{
  "n_layer": 10,
  "norm": "rmsnorm",
  "norm_eps": 1e-06,
  "tie_embeddings": false,
  "init_std_o": 0.0,
  "lr": 0.00191,
  "schedule": "wsd"
}
Each number is 128 + 24 x the weight over its row's rms, rounded and kept within 0 to 255. Layers, rows and columns count from 0. Numbers have three digits each. The size before them is the row's rms in percent of the matrix's.

# o: layer 2 attention output (transposed), 128x160, rms 0.045, rows 107-127, columns 0-159
# v: layer 2 attention value, 128x160, rms 0.0448, rows 108-127, columns 0-159
# gate: layer 2 MLP gate, 320x160, rms 0.0668, rows 0-14, columns 0-159
# up: layer 2 MLP up, 320x160, rms 0.0661, rows 0-14, columns 0-159
# down: layer 2 MLP down (transposed), 320x160, rms 0.0823, rows 0-13, columns 0-159
o107 068:118137118122127119128137135119145114114140156119135160168110115114151149156123106129120129131129105127131158134079136094132133139094144147085107116137084141146086076154157152132137147115103145105082129080154113133144082133146094089105117159088109147140137113109094139110132139147164170114104112159106075111149141084169157114125081120154131138159148122145123155114092115118165154142113144090175119124147159147140100125096071149107093121151115199142104128148154123164115125114142114
v108 085:139139145113092103137133131117084102143116120091138083139130150085072146114091138140086113141107169131160166161148137141166121090164137146135142153109164115111106168142117131110131127147110089119099129155140102088114141104131157122129151102158113135118116128130157092116130139158118134119159140088138110148076157101118176126118101116165106106144166161148135125127141134137130135163110081136122148085113160139102124077120092132145143112153098113109147121127090113055148141100116098
o108 081:121120110152088138125125128163132131106153143120139159139151117120161150121111128107137117134139151124122101107105125111094122180138122155107120134148119110136118095101127135152180154111133162123147149076173161148149140148126126127087114132156104104156150143122104122117110145143169197096060108153148114116133109120147113147155113161134125132125113069105136131114095123116098117100126139152227097154126090127109113147145099110116121168104146148107134156123107129172119086120162135
v109 090:083116139089139105137174135138181099108151138135121144162143146123145113176071113117111080134100132150105105107105135139137079113107093150123148105131128127127151105148152143169117109125140115137130124164125128135119133158115084137091150132118153157097127135140108152126118099126137135129137075212197143101083127111101114157144116123075137145109148089094134149127134160111154096135124145128131145099125108082133117136137135127132114118111139084158136120119160152130118109142176162
o109 076:178102167150151110149120101123122125095110136104118102083095090093108146130114153115109171119145122155097117149117107153123195171136144138135114168096132124128150176119120091132114147141127085136116108163129111139132120136138119150129115158144120110152136153140138126161126156133108090078132161113065145169140094163112119088131145102109137118126108169132155130137132129160117153095133126149089103169098159168121114110118154106098103122165109166130120105137146108141183144108120100
v110 101:145145164125118139142127132130124101112123146119119090086142138143149173100096122126147143104107102120127118034120171119104108093115149087158136102137132143120126106148117106136158147104114145152125133130130133122107096080108138081150111128143198117152133140129139162160140133101145135125111159127065144128106120100111117073140121127142134140121117108105140101111122109086140152169090185128137155127150104126130124185137156114099131124153170106157090122098131156134102129124159163
o110 089:126129090166106102113121096108126129161120121132134159131137101165117108160120158113120115158164112092114145148133083142179146128127132152169137153124128134120108109124119107108104112148176148121146152167145117130121185124127105155112120132130087130153097153153139119110104108137078133069193165136164138150110150166086134142121111157131140136093135112122139118142129162147112113104097144128182116131071140177078139110110131168144124147071108137141135124131145095111119115140105104
v111 098:145140169117114135156161139180085137111078106113145083137088133168109147159148134136110128127134114134151092186137107116104158108160121089148140134161129117119105085170106128104137132087122116103130160174133108145134129146157118162126163116081148113108112093119144076185125168156114129117134116182122089124148101130147167133135140130131130144110114127138138106087116131123127138121128141117145116143115087099108091191126127122149150169087127132136136124126120080139126136136128170
o111 101:112156075171112138120135117132154114093138113108141149115184134130099118121129149112084135135126108110113159116119099135136139107133136132070146096080112151123124163098130122149109130133147191128135112056145146110143148098137127142130110171139120152167106146156102083070144118101103156136135167112124138097091156108083112107090186134118132154114115124110120144138128095086090137117150105115185159112139157123142138121139162126093130117140096141115120114104143143136112152121105119
v112 110:124156134194114137118093112140067137109088118174128139123097146138107111076192126130150122083135121117145118122110115115135107117145144116138112150128118110139112138118150134071127145147074149109144143125106115111131093130178158166156125121090097131145116155134148139133115159147126120107113131096119160139184123087170178129114108079137101124123128175159137087128113096082062157132124120111118126165146132144103150152087133118140115127124140152122155115144107145124130122120131122
o112 106:111114103092153097098162176152132154156136121120162140164159132106122110125119089102130132141140147137157136101142148133165158080131123101085169096137108098123090119139138183084150125153114117153136112088088152112124166124098124110131140127139133135103077105111140131152139117113139159148097143135185090112080103115145095124105138172149144129122141133108079157104132158143174109092137123146145152113129143114120155153142131162137160146091156108116122166132111151147104155126130168
v113 089:106125133150147131104120134123163144094118103088131139123091124136134119128093129086123113103085143132104109136157158149139174135141121130148172137119151156134143137130127121134141126095141074150112161144131167140109153148141110166149146119109143153136122154070159120169143121121152138151066189138122134126103124153152107127132141154150141155119125116128121121156122116137157097137118101134130083148123139078134105095141145122107168085104120189130088126087170151079091176147165145
o113 078:139113129142127150138109107150129107136118152137089109112166098147088109135142120123101161163137138124149097137131118082135092123120116163155104138134148139151095173152109099127080154142117143128140149133142067133125126114120146128111114136166114091111137100177137149118094106153124108114140080112118194148130143120114137174158159096140120165139110094095109133100117140122103150180132163131181145126105131177128127116083156108129112129112138103157155112162126087092157126147074117
v114 095:110107093154103124131154132170086127132132117157129168176103144129080145112098123139116149148108164157152119139111106123147143149159134057123126138111125144102123114117173132108122119117129159097142134150132082159103147143137102163144150131083114142140171115109154118141120113154102133150138091133125153128145081130126127171137134134180137141131117174127131154108132146191128206142134145111132089147149155127149109129138096121130134109096119161178137133135187147119091111121107144
o114 086:142112147075120163113104126134109136134094125117093073102155132142127126111168135128100156126124146183068144122165146157099129115104123149143161088116120113125156161091108124148126139095134124146150110129139143108148141136110133125126130135162162073126105132148110129118170132106152178127109131095128119125120133136075095105116135131115147110150114064142115106133157111090099117093172080152163149104105089106151141127168163124120139110133131097116158143124090177120155152129157147
v115 114:131111113073119090114160141161140139149139108089135129110087110143095105129167121148092153131149180115101134138125150149163107102138130163102153157137138136144130112142139149160124154118161143137119100154124120124147096144101130130095118103114100113133135131110155066105075070118111151124118101153148073095150122154105170132117137180136143092129147114140136178090141159130117130134125122126137110087098186136120124116148156146196135110123145119119122138140154154087117128158121110
o115 116:092139158170110145164114101128112138107156152126097111131165108068156167149103140131101131152113115132096121135121150126078144171130131148165141119121125109133102114104118118147165119088142140118133104130152121131112173148116133176108109135134175124142164142185098169124129156141158127147139135111127153148146123109145113125149119103137080114141124114136156098158133119149112130096107117163128121154123075137156110118149116079065096132157081146098130122131145064159128104113169132
v116 142:117109097155144146079059089121132125148131145175158133070117125170151120110138108133130086123138095137104121114137092107099130116093129132160115121133136146126171110078109126139077118096106106130146133118105125156170148162132141107135134132134142102155137088167171143111107116129143111156130138090133150152173161150162142093157156118120138096097155138077133101144132076098100119129131105150132091160142093160117124135088147125135101153108105123137162108141149132150129156132126112
o116 151:122147147128140101152149166117134164149134126124111148151104106118122133123139064101138176132138148127156156137113143142159112080165100131143115089136114149122108139141133115099140102175134098144099134161128116123077066095144128136151132139123112120105136118089136168162136125114121060133126092153154108138122113127139110133079115138117148162138137136162130139135126148128167136141138137145018136131140133089167135148123136152140131121088156134151105152096139161096119169118117132
v117 082:168104142091092072188129118098105094139130172119104112154161141116148171111124109121126117131114146115152160131138123125138119133122143148132130159132171142139118135141125137120108101166128170122114114130099147145062096136142130156110158104112111133139127127127147118144138137128133123091104198112133179171106115131158112160134131100187135097138176182127119165104132136150132105139179115132129105100140117160122145139155060124112127112127122079126161109142128133126133102112101159
o117 068:137108121105074151072146140138155168116091131131160120125162117117113150120119124109140134131136094137079103102155115131102183191130101133125127125155100104128165119112123101138125161100156125145122128108165134133179135135130128127057109149138106091154163098117094122098146099136117140092112085148105073135144117138141136117118116138158161099122120108127175119091109154154132157118115100129180109137094135131118116122180078145103122133126143133116135117168142104123161110105143144
v118 078:146095084141110101164143114101125159113116114162121131132122135119096108183148159132111141113123158114117112110128101122132075126132139106061144063111135143139139157119145151116114123181127107109152122140121112077128082116122152137129121123120122118158154095122108135148114134140115122116142125093103159110154127099105145103149108137069135143135123097127127130110133147129165134126107116117110185121147157109119181118087082133126114104134097081164156129162085167107132098086080132
o118 068:146108141130114123091117128122094163130160143127131119133122138113131129089110096144162116147124120169153142120186143159084142163131137127123130181139116113111167093099130133134175105104133128132135095150115157155142146175142126102138134108133155131124128122114132097112168157135123112170112118110128057130149109122140102142135137110117155086110089156153121195140146126123110105102130106163061129131117086169164166127164149081146140163111116148104120112150122116114132078140157148
v119 095:097123094118174166147143153160197098149153175108132157139123138098177110153112114101124106098077138115116151144141114137109142130150094144122146133117107122118155177144142129157127085139131092119135142105144118198103129157128100135101141126143149172131145129126123136150175155137145112149121150137212130136115121142141077131135149134106137152128117128110101126184130113145163079078142128121108127100141089137146128108143121127115149170110129145096103131122146118134122145141148102
o119 088:163128157092130146136126120101113088083102117127128143121120163174093114111162118136111135120129097163141115144117114116154146118068117112075106142143140153156145127147115087140065182150087099129113142146104142108143087093157135091145092145106117113096119086106134128122102117125117107143139089140081123115149153146114145151148144099121118143162120146141138154076131102151122143178158118131081122138141163113145142130116134118163132092178137109166144129153113168113139157139106131
v120 080:138127115155159167152130132102101139158108084153150138098135115103137157140105167073113095142114094116116117114143152133132149086121139152108153111132166134120156157150097095133159139145121115131123141104127128141105148102093124113133114113158125139121167079163153079087124157128127111105137143169116166084140138112155129107159104108145140124059146142123131131133135110113114046099104169137136118122096113156127158125114134135107108152152169084082108137141117151135116117133181132
o120 075:147097114161109120128151136136122118116157156134076156120119114151130135143061139124078118123141111149140140136091111114134067124136113150107110133103115131131103083119161154137153146151132130103128156155163120143131070141144110121154130135069104147145151143106090139150147114147139100140122129136100080126132172156157125116107092148100080135143113141136142133137115127125141157153143164071058183143106125119148097134101158137114107104123087172115110101141153108146138109104151124
v121 138:114123115144147147119126099098090127174139151167120131140157121163103064166132133141155141102118144131120178126183093112149106131128108110117099134120126132129125146085136085142116125125121165114111136096129086115148147111118141130140106124133124140154141133133131175099107161119144127123129085104117095154166162099149153145100103121120124135076138166163148109154139105083120123109128125148131156206153142151154152090099135130114112142089085114114084124142168150147124110121147078
o121 136:160119143115163103113100142137150139119100149119123146125098135100149174119114101109132110122157107120186082124120163193111129104101130139139131072110120125093133100123131168094174110112063082121154103173110123130081096164140162106151151114128110124114071129116114122163128109140138132144093110148155132165146115124167130107153101098107137126142137104106104135144126137141153128133140161111104119081119108102157135165088123147172115149110139122111135156155108155133105155107132121
v122 086:144157135116094146098138108153124135101113132134111120120118095164127111092120083132133134132144127146137094138133143132080123112123197147155121122160127098138110084125135142100132142142151143129112105112151127117149110127132117079201103145071099118137078086138149120106084133099126151120116083121120123181149115167089163141105122112114127125152103137158116134117128113123101148151154092135149120165094128133150156126124167118115129105127132192145119094105159101153066148144098140
o122 077:083121103148173115136126149177114123183117122117125115161157089106135110140123154130144142145133117111157147126115145140202125098149132132117145100113120103112144165095120149082142115126148163102113148129111102093091175114110120183093134115144164139150107152148136169134154093107138098122156141123154146099083154139151117107137142140151102174091137138097136096183122122105134134102114158063108109114133149139114115133155134185104119139118131102109138157121113148156134137118147133
v123 135:100145113135133091142104148076139153139165142131106124150126143075135100170057139110151133122131135135122192137124160146153144126125138135158131114103143130151098161151090152146098128152160131117154133109135140137126165108126102104101084124156140149130167128137092147104125087104118134122117131095091128127101119153122096160119108134125123113160095120105110165186120123168169129121107125116140166132154177122158119051151140111098167093144112132122088127117137146100108133143143118
o123 133:131079151126125167184147092151098113135148131123121095104089128138131126122169138158138103158124162121135086151133133131097085159093142129124124142143142124148161080112131124182165146107111128111120168194128100135119119157123133128145198124122104107144128138101186148120107174166149126114131121129146155162143124152129172125167126137133138129136160100139153132112127129147127110159128118157121061117101108156129075110092142126148106150144134121138153103126133094116158090128126121
v124 090:156151135132121113085097137147108136134121107122133118072103122143140145123124135115086110158136101130113112216124090118148142130111152133096131107130107118135168145084155112127129085119139098140131164127116117103144165128124119093088155089119124146104114100142184117084146176148117121150147165123181158118158161125139105120090115149153138131093090140161146127119132074123095089135114094122123114170093086132160152149110139117141127114092126121138160116134100124163120124142148107
o124 102:141119115146139144108162135118147110123110125139151132176109140144119124091142098108163134134123117149191151092117141076137110097163097094110131084111149160114107131128138150092113135174103133147123101115114141156127069095147142095167116153106125104122140107097086125167129102095147095168104094125131096102113165111171096140124150121136137146154115138120084123134145151101122147114147141132102162115189165073132149146153114142126169129119143108111113121095105172128105147124115106
v125 073:147115145110124113106129145119144116133131150112144079116149116116105110112101086135120122105058172151146158103122114131145135168097144112135141160125119126161105129127086151153116134115100111106123088144134133069126086160138132118140182126102130141166130117129112091137123123119137133128132081050108100106109135122117178100107123139105132121181156092135129128139143126147127200159121100128151152093118109095130135122173083128128139130147133168160165142101129106142081135141131132
o125 066:138184111155128136133124131148117142107132115131152153145145100132154115126119119146148159142148131132101132137102096122140154130173161139186119127134128158103148134088139113107141104134178169155103129076140145151108186111092103134072108139186127094133140152106108172108111158093129146104109162169164091093096128147088128140145148139130132141084103095110140152137127099108123094112131129175113089133113127156101139143127085138134134132153119136120155151120103155173140157155104108
v126 097:147129137163112142138083111114069081113125163150100094162128132081092134107126150114124085124144139159136162080129114122112149072134160131141159169121142131127084079145129134102142123125099195110147147128130112152113102103112154116188095126145130104133117128125151108133119080095114118100126129128076125125143095100138155178114126114141143105159175151144139118083121173114078099130141159147150133116137156142117151105129122131119130159142128141139096120147093142120136115125122130
o126 105:079122123139126099136136135167143188171133167138120165110164071127149137151101152110087133116146123123116115133164161195127098151121132155140123112138095090126137127132138137132129161113169099117107121153145117094123150133112134143086128100135123154131122142153122151133139153142138122094139140118138122161115134135108127086131102162125098138085157100125143155168106139154159132110120129123184078142070082165123082125116133151117079146141116143150131143123163073121138116104156128
v127 073:144160101185116095137079135144114095109114131097128090148137117119139117138113094162140118101160118127100134074131089126106164174124122095155115150143122116138112145118114152118149128116110146151130154141112125115143082138136115171125076148156156119133135157129143111162156120172145142114101190121100068184120111119125148164096124103111094089119122138145119117110124142096114132129145138118131135142167133066114140136170115118105164133127148119185111100144097115117120175142145117
o127 060:084153150110139113177150139122160137131159136125159151131166086119109119119196124124142133114142135105136143150149133164151113117117138141154132136146103099137105118151106106131111157138161133129105113110115120123113171136133131140141179129119092161129120100156091133101091148135153124117161098146142152137131091130126138099142154167148151121098145114123145153101123138152162121087119076160200077120067108167120123144103110152169115174151163123109169137138126087144136128114098145
gate0 110:095136152126141161139117098118113142106172126131079145115107132093125083165126105130098133167115154114079132139104122128080120148122125126130105143142139172163135108137137104137116095130147176114097095139115147115140132122143109160092126101114091128105172160099071145117131112110155091110101058099106152140151135094125141112119100124121145138166125114130129156137146103111116122126101172083122128171151112137127098096092146108083105129161080146146130159145156109122146118153144087
up0 110:120140163089199130122097108090072138137069090097109158084111130125136155113151131151123128122136117109113098163149054136144093100123110101140136143138160142106127143139091158093116139099113102117153121163145132110141145163145143121159183120128180135139145131145093147125103091125139112142147155119134146174152112158125109097141131098139159105126156109115118154158151142134094114121139152139114108143153120125131116121098123134124100140131093119136129137174149111117107196158126128
down0 105:161097108108111084113097113137156140110159157121123123144179071134107135114109095126144129115110091111111114129141114117137122098146137155136119125126144102133118160113142131117149131152112175135095138173150142118130113147130082130082115134125092154116115153142105137105124150122119175144111146109175104104087137107120168162120112182103129125153105123166139109129031133117143122114105127120112127178122160092130158118118150190161119124103145145109126102097166101139149106146147137
gate1 109:137156164120145121125165109141145105132179127142137138115157110127135120165121129080130144113130108128120108099152096147116137126196111113129118139142124123111073117128123084120145126148180134147118112113137135171131149126129159171145125128142151185103115140119134150120100121113101088102143138139121156116141105129109151122111114176147123163190135139109117130124145212181088115106120132154104207111153121096134123138175128100120172144137096117107110138109143136144110131104135146
up1 109:138146193127142117135133147156116107100132100145136161122143095151155128172118126077106117088149124113135100127155114099109163146181144094136107098150129117119103154129146120091146142149121089085169162117104136130162147126142139120121149110170107144153159124141183098156110127146092095133121186104080100117112090117124136083093146166135112135135140119101137094100137154138122148152130163135130154159142126153103147152153116108095147163137101112147117134116110125127119123083182122
down1 106:146123109118126106141116116117149091121105131151172111142137119094119103114115134058182123133130115097144175114127122136137175115168099109119116122111113127115132122115139178119134100169185137190114123168197132142119136117125153097115135128120157125111148142141105170147110160092137148123167116124132165146125150144121081146156151156126111156144074117115094144128075149105097096138120121179129125111135160125132115105140128156109158131101158150119140150161128100137145154156135097
gate2 095:133082126142123119153148090101153123123131147085094139158139133160121110133147140135123099109136092146140177090134102101122151102137105108151142108130156144104152152130160134153089135157139108125155150113155123190083132107148170102103168152113120136115101119116105118132137081110129141121088095102130149115164139141137094081094165149149127100131164128122150101131123132118127101128125164160089120129124126150123113116168102105124189160086137097139139124151088126169156123141145192
up2 095:124116151125119132116104159116079129145138128132137104136121158139096158139080145181139120164123123114128161117131136104132140156092120131166097174119132148136068106132076151108111150102139139106100124183094119105113108161105128098123159112145150153144158137125133135140140120157121131150136141152142133153107089131146108145151157088128134153155136128149111098143116108163104158100106129124113096121165100105153113185061154099142137101156093150167095144164131078089130155118140133
down2 095:114157140169101139078118157136106119174149125129158127114084140067126105123108145098129132139114151094112077168125142112129127177123105112132130139118094094116092110106090126163106122110113163111122107142121138125123120137086109100134139113139140103137156151123098146128132152114139109126130125111153127132083137100108100125124129106116155170132084141127102135103126111143150160102121099112142117135154119117134122162127187065137115110189117176092149158137152129057103121087144105
gate3 109:095135159133124077171130174154168182173161142137114100135109082137185101130151157185121140113127156142153136118112134136148094102158149135125129093157104139156085145137126118106119157107168115127122137119103128106131136120122139143146103142127112150100110159147132180139147138137143111115126176136127157121109127136135133111116104187111199138165135107139123140126161151134114145141174147134110109132092163156098126134116196130108113150148156138130125117113126111093116134088145118
up3 109:100074110103094117108053153175135136154077176112157125134151133104137150155123103128161124080143151120167136143143148122077123111151143112146124146163151094134077113140119121089122137123110133106126097121139120158112117135140123120171175118113139106127109132112070182096095154119122142140122135159178142129143115131108098132134153141091142131156124115143118114117166104161092110113132149127129126144120119123097110140107124139134134171137140144139194140080114127111125089154134112
down3 108:148124175097156136135116155168100143153083149160128134112164175124161176157170095103155083112136124123104092183124132139129138126110121154159148141136149148120113119123112137093121119114086114126131081146132118154109101151112105120120149161099120138110109106116102119115120118113159142115060096146112159207134119117106133096121131101090108140104106145087112118111106137156147142156113129130189154113119122104130120118170140143128123131097133114064110118138125119117140114093120110
gate4 090:120162141153148135160109120130163142114164146170088136083073134144132137144150116146162100162121085120115110135133129158133138163179134101139115153133150143122108126126143116135086102125141114141117117083173099160120174149116181116122102138113078167151097145173056127111154117099148115132167123087111109120109130097108103127075135146155164099105145120124138111129114145118101104153127109100147120088132133124123130144117150175128071125128153144102118121127129101144134157108136141
up4 095:153146164121140127126095061093123145169110145134085119087111123157099100169119117125116129108108107171117136107103156124173154144133116106099110164104121156076085129128106111135121096115145143134132158123151101156156154132120102082111140142134087084152152159124153082094104114129125148105140095102102113108115103124124119136113155157141107110092130167135112113122123152172147123128154057100143131098154100122106139114146133133146160144098132088128163103146143117143157125120105158
down4 092:147134114121164139100117109135147131145098139147095147089102150164098100163093113091115109129093099138146093122091131105151167168115099143127164125142115128110125134126136151119154120141114119140125125134110135139120131134134117122116136118178130141143146153104131086127104124124146173120091101150134146138118116110150133157136127106131108085110182193131124117127111095152111120104149091085219113131168141128130126138160130189118164145110176105142150098151165115151106140163088111
gate5 097:162113128172132125134145111131112129152148119145132102110118121077132080154131135188153134123140137111098110143156133123135106112154134112104187126127087110154143132153098137145138127059159173141158123089114074177150128140140122142114146128151097149109135124140147114067078141131128116151118144122151144151096151118110122153116134161148163123120105084107117102068107084124111156121148135161101083168100109133140110128147112139125108147098126096170107091113129131121139126118095121
up5 095:108146087120141172084126073173117122081102115178124136139130113110136095142084112112099137113156160136116151080092157107173100128158104135110118131153126082144128112119124109173133157110153169132149129102094133083134137144147114097114141130142129156134145132154108092160120116120134145158128168075111133107092102153151114123103140145077132117153120129097095137125110122136128109094124144128155151144116111122146102116137142125106130128084096142149125105125137064166128163104166155
down5 093:106107091144155159100089123123110126151140099123144114080140165125158106115117105125086139156155137149124159122137135147106105102091146177115123126114095104129141126090109134088118132120089128135089134154120102159114136147140124137150088140137156104160134152109160117115141083099147141119124149101107150122155142098150131134158142122112097104130123105110173123076115105126123117161110108145153173138153086148123103103157172144077173141123139197136155163153107147115158112159147164
gate6 097:131120160165112179157118098110119124148112148129143145141136142101108164155134136145159141116132127154149114172127133125090172143123164104066134076168153128117105136077146182090144120117103158119140134134157140099129130114152145075161113134144097089099121125161145160122140161149158145104133131128123112119151171136163123111115152114124122103117144181101123136134110156119127126109143117122190107144146161159112093130114130146116156142108175152145135117108079158114098153172127142
up6 098:097139127116121099140131188130131174135080139136170079154111132147098149108120132153053103145110125129119162108147115127116094062127134109142087153108157116131084126129130106145085122121105112123097127118155143133103113153107120108138135091144080111164103132124127092099140177119139148144132117091146152150099120122135110134139087138139136151146084114154131095087150152208134145131102166118111128125137102132107111100147104124131128147138110151119093119090109109112112131096130139
down6 099:138120138114109105125136148097142147154098126097155115129117139152125142137122098177098150136093118119120122110134129096105112092114136110129147111135138127121111130094078147192114128115111123112121171138133132094129151126123171128139115108137057111162104144090088147119128145115145162126157104098121113136109146126173093153141140110130147166160089159125111122100170169165099125137116145121013123137108120110159108118151118129118114120141126129141109094104107104098110146100088130
gate7 107:098092139116107108104134123172095075135052098115108146079126141087100130182085098101116143153139150109117159129141167133121131107130107126161136140142122075128064110116139142106151129139157114117131093120064073132142146135112147148147164172130124098143158124129128121119127136149125126087119144152176114150095132135131090087129138144152142142101131154108152166149134119117139114160130138161132132135137146126120149144161082118127115126141095115117113140130145142101086098116093130
up7 103:101128121152127118110124110096133102182111112134094158087100141109146134163133113091124122132154161156160147125134144125164128130158087162115159114124121093149151146130119089103159151139170078144140180104141145086104101125151121135132109121088108110132118146133151122142099165116103133092130121146141139122073127108149131156126138136189146110096117147166151118141104132107095150185153164165120118144115172118107123121139114135129097178143130149183089127105109149133155134101158134
down7 104:122110147080112101119117145156077109112078113143118114133120149102103144119101080162155135174152140115082115149135167157149157088100128120124088140102141115122122111129151185105154133139099132095147097146103099116117120146116167088128144164128118105146144109153119117122137092134114145094124136124102107159151124108119126099143118153129162150157109174125181145129146142116118078147113123153183150137130138142114162119085078125162133113134132097098148116151135127131100063113109130
gate8 099:097124096106122145109081107156139135091111156138105132089125121139113135197088147125080113183156108120075114141107131139150167148083140160172107158150138130106132127165091149131139137165156141117136105180106129102102137114108126124173139099135084179105132124130114102117150128168068137119109128141070134152108127107136141091124150109134103122138117137141142106101117113140129114140067120089151125169145150146133128125103126102142125116125094119148118113106115162132156128114130143
up8 097:119128139127147159113155171143114130158109073162112141112105112096094113112147136130103169085129148134117137152143115137131118088129149099156138129155124119158089073065135130125139122144069074144143105197130135118139139134157136121103124119154169151097116108112126148160162146111121121154098113126141106091131148145128126087114107120117140141148151130142111160124114148097091120145132158153097160123118131106137126122133140145170077077127145114132153161148164151135110172172116163
down8 098:137156180131160128125128106143159112132139177128122171094149124127150109124123200152094116117126125150128115134148144113149146152111071136117124087120105171125116124085138134129168189123139094114116173130142142095155117150115136160148135160158110128133087153134166115104129132118125159155102146160150117112159124119180174115152099103166118122120127155124128127159124138102112127115115127130031141122142147114109123144152136136100110145163090155123134087126163113110138134136145110
gate9 101:127147161167129118127118130145146145127183096141147091089108116146093150119119146137140123122139122173122107138093098093112147125137116117112142087109057102097123147144182163113117113116134122113169114118124147141129149128104136084105158130103113110154122170134108131140111153128128138143107130105167157101068150110145105074125151106139147083136147137141139109095105145149174120150119075171118111160156145136104161125136176148141118122101135163121153145115118150154130164078142153
up9 103:127132159132140109136114171165140132121119156120121173126143106110161134084144113085146166081185111106154094150125124128107151118106129159123136140112158120141159118104121119133137129118123097141092152159171134077113120131155136150201141117130145095125107162131133095116103120090140163121128117118104151185083146136091147132188131166141132125141132138099094069114130143118095132139147133121132071126102149130149140139142079135145117123161137147126134121141144141137168128182117108
down9 100:131153131144143110124142146139101138140145110150130175130089106106156128119149137072141166100145118136140125140088129064127134133098143168145131162125175119126116148142134142117164130110116109085086072140153140116160094105117119124196138116110123108100103139139120072119102101095155182147118107152121122153092165159085152147127117133119109118173127170111098087123187107143159130104155121163137125135103152115160120124156105125157132128133109142118139123129163159145139142132107116
gate10 095:155111136122134119148121117169129158120134116110155096087134147103142150125154122122116104130156079164138120108154135139126139134132118102070115113099103113142172117137154123108122117128138122099114164116125131162115145110124162099084054141125106104198144168155155138102086135107106152109160126106091150092101094127135114110111092116147106094125119125099127140135073153118126140139154128144141100176132124106136107124111173172155120161142166152162121137118081108114157167112139146
up10 102:146149139118162162161123100122165116114152123137137137129152151128156146138143153123095141174118070125152120077110179167134119147105090102134161145136168095113123187137133121121148100131159111148113124142132130099081163116153124154102111100142134100123127199146157138140113127151107151127154061122107119104093117142120139122137132139152118102127099107185114124128130153117168092138104138115120100098093086131112125106125091148157108134145143125132169152149156170116124144125149162
down10 102:136121115160152146149115089114163078162127131115138138132156164125152141132122128136131132151094069108151096071129143111142104115131099095109153125149166090106119146140117122139138111100153125114114089127130129116085170124124133130124121139095150118121153157141129108114083134134095107148134109127128124124099101155116156137146148153131129072116094128149135086114121150105137100145098119140202084111132084106102105141135075208165116129094149130103154129116172134140125134151105152
gate11 093:162138134131104109144122102121130157125143108149156116115147101140134135118152098134080099080121137143162145150151147097118132143144104118094157084138143152184132095131112158107108122109084144154122153127150132111115123133123141111134086131125100090121135136134115155170140122104162115089137165140132116197112084106176128131148102158127142127109115083148100108112111144144090140152168149134098113098108129130082122124096091175111155183128148118139152139100095146097156146077100134
up11 096:121102117131100135095147135201103137140114138135154148120089131133092127123111150122125135109160115115122158130165105125112132103120095156153101124120090152121150112181170095129165132122116126117152110074116155151103143145149145116103127094107157145123117110133145113133095157200074116150114102122100149122134141177103160151094100158100119128183202124137108146124142152128124136143109110116146143168123103125128148160136141151165129101095117124118073109137139138149121120140102104
down11 098:159113113116121152149115106146090120139116134131146135125086145093105130095134172126096137096138137138105159113165156122104143144126096170130115125124110135121151121143160097147146136129150124120159114054129133157106119126116160138103152115145131148115138101110121148140120156174120124142117099100120109125145133162073116134116111182071130125165167096158109196139130132126133151131102133123151164170107125151153133140100141089154172074103117149093074123176136153140109146151132119
gate12 095:144101112115114137125118118136103100094139139153115080105101109095131114063139134133160097129180123103191120112151158122115109112130083134124155104102135158107139113148169133122095108127120080097144094158141128160101130113158149124131124127100128120100153162110142124145156138071099120179126130110132142125101129138096131160156142150121143109118141114074105112087124142121134165124109110144163158114157136154108151126120138154130158129164148155075122140098105097196132102148145114
up12 096:131107154089144135103126067138150134132123138127116128146126111138123103144162114120085161164137091092114198119122148081163140136145125091159120131175141161135129129110146170145134177158093124126190188125180155146130104119149147131108153121127140151080122108136116133142152129125163117130137133090149165100146125138137133104153163148143125145152134134125128139106123092136173139111089132133127131130140129122098133088150109107105131113123139092096146156116053109097149129109142154
down12 097:122096136090122121136118147114144178118114133104091135165136126162088131121075090123129153151142101099097168124120135092127136110147118106092123152142127165135133105135149152136119139141069176101125187123172104116146155139130137157120158146127126147107150121129155162133139116119165126095145140121120161118141147142102133123148140133127124152158137123099131155096096164098132153192110130136084157117137173124127103127144085066112114108135111077129114128083083127137165166127116106
gate13 095:089129123108150156148124134157086139143157177156155098140130140105158165144153133149128120115118104166179123106157122111145150144134108125108157129132120141124114150118103160120082106126118116117153142142200140159076139103092092084153099148109099127084109156119130148114172124118103118170141148087153111086137141111138085109088135117165155166156130121147134114139123153117137133114160149142143108177149123151118138130121150123142163151127148132124121069166116124100165126139169124
up13 096:127154071158145142133116132113142162150140137099146120140138165139118155164104139187092077111163129155142092133120088083120126139115128109171112137123133138118147115104103130125160163087124131154158100109124108107170114115131130091162135104175140154106096148162133122160138105108099141109133120128086108156129110169137114165134132160056133115150124126115123136133107134114103125114134113154111121149111169181120081093125143091105158093153112140119136156092116095106138126094117145
down13 096:155120141123124101103111122110173131160139141138118155113154149133109130100141126130107134133111152106120104140130103138107101113126150107139101127116138168151114133103116146114144100116117132132141087113089093127165116162148143098125155097178139133103100171190091130141104123103136089106133096147110154116157168176177146142154119131078119128133113105104141174120102140102131110162119152130081144129128146130107088115132185047100125078123146089145117172123147105117144114132129144
gate14 092:137149130110150141089165148175136096108104122120130111130110127146153121146153153155132131099153166125103142164146119160149103130105121140160153150148138140109145129160145117115143119118101126165069087110152119138136120106106154116082142128085118188132119158167125115099125116139126150168098128136150101123095106124144127096145159098089089113147128153205144153108104072158127128134134170129107174152131134135149163128117127155176147159103126113142125105132077125093113111104112120
up14 098:087169133147134085131165125132135132146116135158125108136153099107106123130125148142109130128117153137141134101203154165091145131143103109110109107142137108143116163114138152155109094158120107158152148112132122136100145123147144114118071142136125115112120090160107120130186071101143149144098093113138113109145151080133115060107122157102098147115144112109120093117143150097142169112112121179156132114111091092124160119145155127114177105131101168149153166142125124133132166121161117